{
  "num_hidden_layers": 12,
  "hidden_size": 128,
  "num_attention_heads": 4,
  "num_key_value_heads": 4,
  "head_dim": 32,
  "intermediate_size": 256,
  "vocab_size": 2048,
  "hidden_act": "reglu",
  "norm": "layernorm",
  "norm_place": "pre",
  "norm_eps": 1e-05,
  "positions": "learned",
  "qk_norm": false,
  "attn_scale": 0.177,
  "bias": "all",
  "tie_word_embeddings": true,
  "parallel_block": false,
  "init": "uniform",
  "init_std_qkv": 0.0442,
  "init_std_o": 0.0,
  "init_std_up": 0.0442,
  "init_std_down": 0.0,
  "optimizer": "laprop",
  "learning_rate": 0.00272,
  "beta1": 0.95,
  "beta2": 0.95,
  "weight_decay": 0.061,
  "lr_head": 0.01,
  "max_grad_norm": 1.0,
  "warmup_steps": 237,
  "schedule": "cos",
  "final_lr_fraction": 0.0,
  "batch_tokens": 16384,
  "max_seq_len": 384,
  "doc_mask": true,
  "train_tokens": 144400000,
  "max_steps": 8814,
  "dataset": "wikipedia_en"
}
Each number is 128 + 32 x the weight over its row's rms, rounded and kept within 0 to 255. Layers, rows and columns count from 0. The size above them is the row's rms in percent of the matrix's.

# layer 9 MLP down (transposed), 256x128, rms 0.14, rows 4-34, columns 64-95
size [112  96 106 107 107  92 103 101  88 111 103 105  95  89  90 105  97  81  94 112  97 103 111 101  93  93 103 102  85 100  98]
[[ 83 128  89 152 177 103 130 123 111 109 131 156 146  89 175 115 134 170  97 130  93  88 130 136 149 130 145  93 114 122 120 120]
 [160  46 138 103 138 147 117 156 169 160 148 122 120 171 159 151 122 139 153  84 111 126  76 174 138 133  37 162 106 110 154 123]
 [114 144 161 136 176 119 103  71 117 121 111  88 168 104 121 108 116 123  92 112 176 141 113 117 142 155 116 134 141 116 124 119]
 [ 72 158 170 115 131  80 140 132 112 121 179 111 148 161 106 177  96 161 111 124 135  65 143 156 118  80 126  82 123 144  62 137]
 [126 129 117 154 119 100 130 172 104  98  98 140 134 160 133 117 165 148 118  91  96 154 126 140 136  88 114 179 194 126 115 127]
 [ 98  60 121 132 157 104  69 160 159 139 188 128 170 100 103 140 150 139 142 143 124  92 128 149 131 130 135 107 124 100 109 105]
 [155  95 171 135 147 161 150 139 119 133 102 129 124 138  77 102 106  94 139  95 133 100 165 177  94 161 191 162  65 164 129 112]
 [183  97 132 167 123 131 163 150 149 172  79 160  87 124 132 138 164 119 103  64 144 144 146 127 156 131 121 145 162 154 170 152]
 [105 106 199 146 123 169 144 153 149 155 166  91 128  93  68 175  86 118 140 153 154 189 156  74 100 194 137 121 172 136  98 166]
 [173  47 168 148 160 134 179 171 149  76  83  85 105  86  88  87 123 114  92 101 161 193 107 135 155 153  62 157  73 163 142 120]
 [138 134 155 176  76 180 125 158  90  94 103 136 103 148 209 116 143  90 152  95 116 116 125 161 217 121 175  96 151 156  55 121]
 [198 119 113 144  98 146 140 164  95 118  44 127 172 206 127 160 164 120 162  81 124  88 152 131 104 103 139 182 106 138 127 150]
 [ 96  89 115 151 133 117 112  71 166 136 192  49 104 119  88 156 224 112 144 149 168  70 123 155 174  91 104 134  99 158 151 185]
 [182 127 136 113 113 147 177 147 112 179 144 133  89 141 135  73 163 145 131 105 135  78 124 146 155  92 116 100 134 171  86 131]
 [124  98 138 116 124 147 179  92 178 119  87 117  94 166 126 127 125  93 166 105 130 110 168 157 138  95  86 135 133 175 113 154]
 [117 170 134  92 174 130 116 103 100 108 108 160 138 131 131 135 131 164 100 125 108 136  88 120 113 156  50 100 145 141 152  54]
 [ 34 125 129 134 129 137 110 127 129 114  96 143 154 129  88 153 102  93 138  19 113 119 110 167 131 156 148 140 163 134 117 100]
 [255  86 124 173 126 172 128 163 123 127 180 136 108 164 196  81 105 124 111 192 136 126  89 116 124 136 178 113 149 145  96 127]
 [ 60 118 162 134 108 125 169 159 114 146 132 116 167  74 154 159 130 146 151  98 107  79 149 144 104 171  62 150  72 155 174 161]
 [ 90 112 138 114 130 131  86 125  76 139  98 134 127 181 123 127 203 149 125 104 106 132 133 122 200  98 121 149 103 129  94  91]
 [179 143 137 116 115 110  86 116 140 156  24 126 171 132 165 126 151 147 154 124 154 155 136  88  89 138 155  84  91 134 116 149]
 [105 155 148 188 102 119  68 146 116 120 169 119 121 138 201  91 177 138  33 107 104 106 101 166 133 158 121 109 155 126 151 137]
 [159 145 155 179 118 113  96  87 129 124 176 112  67 150 120 166  74 118  83 183 117 143 143 134 179 135  96 119 154  74 156 167]
 [154 165 135  94 171 139 121 147 125 123 148 111 141 107 120  65 110 115 156 158 132 108  79 157  87 136 223 213 149 138 104 113]
 [ 50 149  70 156 131 185 103 150 144 167  50 139 146 113 108 143 115  60 128 140 155  99  64 152 127  79 202 127 152  95 120 125]
 [ 51 164 177 200  86 116 123 127  86 133 112 120 179 131 120 100 172  74  95  37 151 143 103 155 106 200 162 119 178 133 112 108]
 [188 166 177 142 140 110 127 135 172 114 136  82 100 124  80  73  72  89  99 193 123 240 107 150 174 114 124 101 137  87 134 129]
 [ 90 130  79 170 124 147 135 105 113 126 129 128  80 107 117 123  90 201 159 138  76  85 125 177 115 110  49 111 146  76 171 164]
 [126 136 121 106 147 181  91 119  99 158 100 137  95 166 167 129 114  89 159  71 124 144 160 191 139 171 134  81 133 127  60 113]
 [120 146  71 129 127 170 105 120 103 168  27 128 164 228 128  76 203  82 157  59 105 148 144 103 118  96  99  70 132 112 113 110]
 [ 59 113 110 157 127 119  98 121 135 107 152 148 162 143  61 199 112 148 141  35 125 151 105 118 109 174  93 182 191 116 146 118]]
# layer 9 MLP gate, 256x128, rms 0.148, rows 5-35, columns 64-95
size [102 102 111 106  90 101 107  87 106 104 105  95  95  87 107  96  75  96 109  98 102 103 108  96  91 104 101  90 101  98  90]
[[ 76 109 109 179 102 141 176 141 134  85  38 157  84  73 136  93 121 167 140 113 111  98 164 125 130 187 154 180 104 158  90 128]
 [104 170 168 105  82 140 122 140 115  98 181 154 133 115 138 143 168  88 150  26 186 133 184 146 117 165 102 156 108 135  74 142]
 [122 159 136 139 140 124 140 143 128 110  75 139  86  92 145 194 113 121 155  91 229 152 163  58 172 147 154 119 139 137 130 120]
 [ 99 138 116 151  34 141 140 107  79  67 120 157 114 130 134 119 154 117 155 100 111  62 153 157  65 204 119 140 149 166 171 150]
 [131 132 154  76  71 131 123  89  77 148 132 105  40 149 129 137 106 105 141 144 131 161 206 106 116 156 136 114 145 133 165 156]
 [138  87  94 164 136 151 152 140 142  93 113 149 182 148 109 158 147 110 155 118 211 112  69  86 128 115 158 147 136  82 113 141]
 [111 135 170 130 112 147 118 130  97 140  73  42 155 132 127 143 124  84 165  71 186 138 156 104 136 125 115 203 142 152 111 172]
 [105 111 206 166 132  99 140 100  82 120  69 162  65 144 156 147 129 173 195 100  91 157 143  79 139 136 122 151 128  95 117 125]
 [112 117  86 118  90 101 132 115 145 132  74 132 134 111 151 122 182 169 150  95 108 128 109  88 140 124 118 123 180 128 108 160]
 [104 125 126 105 110  89  83 186 170 118 124 119 201  80 143 147 103 119  65 125 163 117 147  78 190 152 110 122 131 183 119 149]
 [109 114 107 134 169 136 184 125  79  96  92  97 150  77 148 142 128 109 114 143 153  90 135  82  70 122  87 105 156 115 125  89]
 [130 119 126  90  54 152 113  87 128 105 121 153 171 176 187 126  87 120 153 108 163 122 125 140 181 132 119 149 171 141 121  79]
 [145 130 128 103 118 103 157 113  56  50 132 131 136  98 143 118 132 131 139 130 115 141 120 164  32 143 107  89 130 150  95 148]
 [ 90  68 114 161 181 146 103  81 126  79 117 112 135 152 155  87 146  89 104 134 113 144 141 135 154 120 138 133 127 183  75 123]
 [136 155 114 117 101 148  38 126  71  36 103  53 161 133 102 171 128 164 124 133 121  78 171 135 140 186 118 131 135 151 140 154]
 [121 119 107 128 116 130 104 164 129 149 154 164 125 144 151 151 160 144 109 138 151 107 122 115  93  95  87 194 113 153 114 177]
 [189 116 115  49 128 146 105  95 139 147 159 153  36 164 134  86 151 101 139 150 191  81 137 111 114 176 124 121 158 109 109 137]
 [156 174 141 104 139 105 115 113  65  95 116 216 101 135 104 133 151 155 106 117 139  75 147  89  93 128 135 159 107 115 187 115]
 [ 90 105  49 113  74  80 106  97 170 157 169  97 160 120 161 120 143  98 190  78 100 150 188 154 153 147 193  96 112  92 151 146]
 [132 157 162 141 139  76  81 155 104 173 122 192 147 146 122 135 173 130 166 123 128  76 102 149 104 116 185 114 163  99  96 128]
 [120 157 165 167 142 136 136 166 118 142 115  93 127  59 141 113  93 159 156 133 140 147 144 199 145 127 125 164 156 114 106 114]
 [105 178 194 136 162 118 142 164 118 155 137  78 135  89 159 105 133 171 110 122  75 118 231 176 144 104 112 156 142 145  98 173]
 [108 116 161 145 140 121 111 126  88  86  86 132 165 183 153 110 221 112 157  63 153 119  88 142  80 127 139 205 127  95 143 126]
 [110  71 151 107  47 145 114 125 123 143 137 116 124 171 163 122 137 116 129 129 137  86 152 153 131  85 172 174 124 131 148 102]
 [141 127 145 146  92 111 182 105 136 152 161  91 130 164 140 133 158  74 130 160 113  49 115  98 124  93 142  74 143 121 161 123]
 [114  84 101 153  90  64 133 134 133 140 148 102 107 138 147 166 132 118 109 141  81 105 122 120 121 163 103 144 154  87 121 182]
 [ 86 162 132 190 154 124 112 134 190  93 119 114  47 123 160 164  86  36 118 119 136  67 166 139 113 155 172 163 208 100 105 114]
 [123 149 165 150 152 110  46 132 142 132 135 111 132 125 174 104 137 142 145 153  95 150  92 125 126 149 155  98 155 131  53  83]
 [102 118 169 138 104 169 155 144  87 125 177 151 140 164 163 146 136 164 179 131 194  82 126 187 149 104  84 125 149 122 122 110]
 [152 174 107 137 116 127 149 155 144 136  99 111 140  97 149 200 105 115  86 133  96 121  84 145 127 130 146 129 110  70 147 148]
 [122  77  69 147  91 165 147 120  93 141 130 165  79 132 140 101 187  77 128  61 167 105 148 135 110 126 127 124 107 124  58  95]]
# layer 9 MLP up, 256x128, rms 0.157, rows 5-35, columns 64-95
size [ 97  99 107 110  90 112 117  93 107 111 118  87  84  82 101  98  75  92 107  95 101 110 119  86  85 109 103  81 102  92  89]
[[ 69  90  92 169 101 164 126 148 149  96  41 150  84  94 105 117 156 143 120 126 102  67 126 137 112 192 133 176  94 108 106 139]
 [128  93 205 151 196  97 118 129 127 157 105  85 169 119 139 179 111 156 128 159  66 106  97 110 126 114  85 101 120  99 150 147]
 [141 112 131 112 153  59  74 139 119 143 150 213 143  94 136 101 101 143 131 127 128 143 112  97  79 136 104 130  81 116 200  98]
 [137 140 115 108 147  97 105 141 124 131 146  90 139 161  70 168 138 152 105  66 154 203 137  95 154  99 125  60 104 102  82 111]
 [103 100 106  99  96 157 111  89 158 111 179 121 132 177 137 103 120 127 130 116 101  96  92 125  85  81 144 124 117  50 149 152]
 [129 159 160 117 162  97 107 144 123 143 105 118  71  73 110 158 108 152 122 108 167 164 178 142 143 167 130  91  98 118  93 119]
 [154 153 114  78  94 126  81 118  85 143 167  65 110 187  97  86 157 124 178  86 123 156 106 148 104 165 163 191 145  59  97 126]
 [136 167  73  76  94 173 133 134 145 110  98 134 190 101 118 107 107  94  62 139 149 142 124 183  79 145 147 113 110 157 127 148]
 [127 154 100  83  83 140  81 115 147 133 121 161  87 173 134 128 128 124 173 129 127 156 129 144  75 164 152 146 139 164 133 158]
 [152 125 191 155 140 125 165 122  92  69 121  72  91 168 149  82 140 160 146 142 146 136 112 168 118 142 142 110 139  43 147 138]
 [114 178 152  94 122 122 119 206 114 139 126 138 138 135  92 182  96 164 117 134 174 209 117 107 154 140  82 131  87 179 114 153]
 [101 160 154  90 100 145 146 101 121  63 125 156 140 112 164 159 118 102 144 132 136 130  92 139  86 123 116 137  84 186 128 162]
 [137 122 160 142 160  88  89 125 161 123 136  87 157 152 144 103 122 160 121 111 138 114 108 154 157  86 130 180 166  80 121 120]
 [113 102 116 167 147 118 141  84 129 107 117 101  97 186 167 115 166  90 137 147 119  86  98 146  97 131 151  91 150 168  54  85]
 [125 149 116 124 116 147 147 161  89 104 107  63 148  54 135 133 100 159 142 110 137 168 208  79  61 110 116 124 168 133 142  75]
 [153  93 145 108  39 138  81 138 102 117 111 101 171 139 115 118  76  75  99 111  99 149 139 118 208 104  73  99 108 102 146 104]
 [150 165 102 140 127  72 182 137 125 115 141 125 122  93 142  97 109  89 137 122 110 158 127 152 163 101 124 127  94  88 171 111]
 [117 131 103 145 115 174 124 115 156 133 178 133 135  95 168 108 140 126 112 135 143 156  86 138 119 161 153 133 124 154 116  86]
 [121 161  68 167 123 112 104  99 156 111 129 185 144 118  90 150 142 176  41 141 160  97 140 113 124  67 111 124  83 184 157 130]
 [147 124 147  92 130  70 146 144 112 133 140  71 114  81 124 176 104 146 120 110 106 120 109 109 147 118  68  83 172 144 175 114]
 [112 114 184 147 115 112 198 182  91  89 140 117 194  98 107 128 117 124 173  93 111 156 109 126  93  78  70 106 120 110 138 110]
 [132  93  96 151  51  82  95 160 146 142 119 124 165 115 173 130 126 100 142 118 191 109 139 186  72 128 112 150 165 113 138 111]
 [113 107 130 132 113  71 140 172 107 112 170  76 140 153 168 150 150 174 122 159 118 135  74 182 151 110 176 126 134 101  87 153]
 [166 176 141 118 179  88 131 130 140 142 112 161 161  89  84 171 116 134 170 144 116 131 197 132 100 154 109  89 104 115 145 105]
 [154 151 157 143  90 136 115 141 141 150  89 140  87 176  83  93 145 102 122  87 191 163 146 148 118 140 132 145  87 108 117  76]
 [127 139  76 180 170 107 172 105 141 152 160 136 136 104 134 144 108 118  96 140 125 112 115 106  98 140  96 152 131  50 101 134]
 [121 170 160 200 182 128  87  94 135 138 127 109  72 151 152 133 115  53  88 131 142  62 111 140  64 144 158 122 202  86 129 129]
 [118 149 122 127  82 154 217 140 110  97  99 157 120 114 112 143 189 109 109  80 156 103 150 171 105 147 109 174 135 111 163 163]
 [125 155 139 106 195  54 155 149 119 135  90 148 121 113  53  89  75 124 153 132 101 158 135 134 105 100 113 113  62 181 135 148]
 [114 103 136 140 163 115 108 155  88 143 134  81 128 115 110  80 141 181 181 134 117 133 150 168 214 132 109  89 142 130  87 150]
 [137 151 168 126 182  99 101 100 130 138 123 123 156 114 111 158 115 243 178 214  78 143 111 137 174 130  98  91 159 150 202 173]]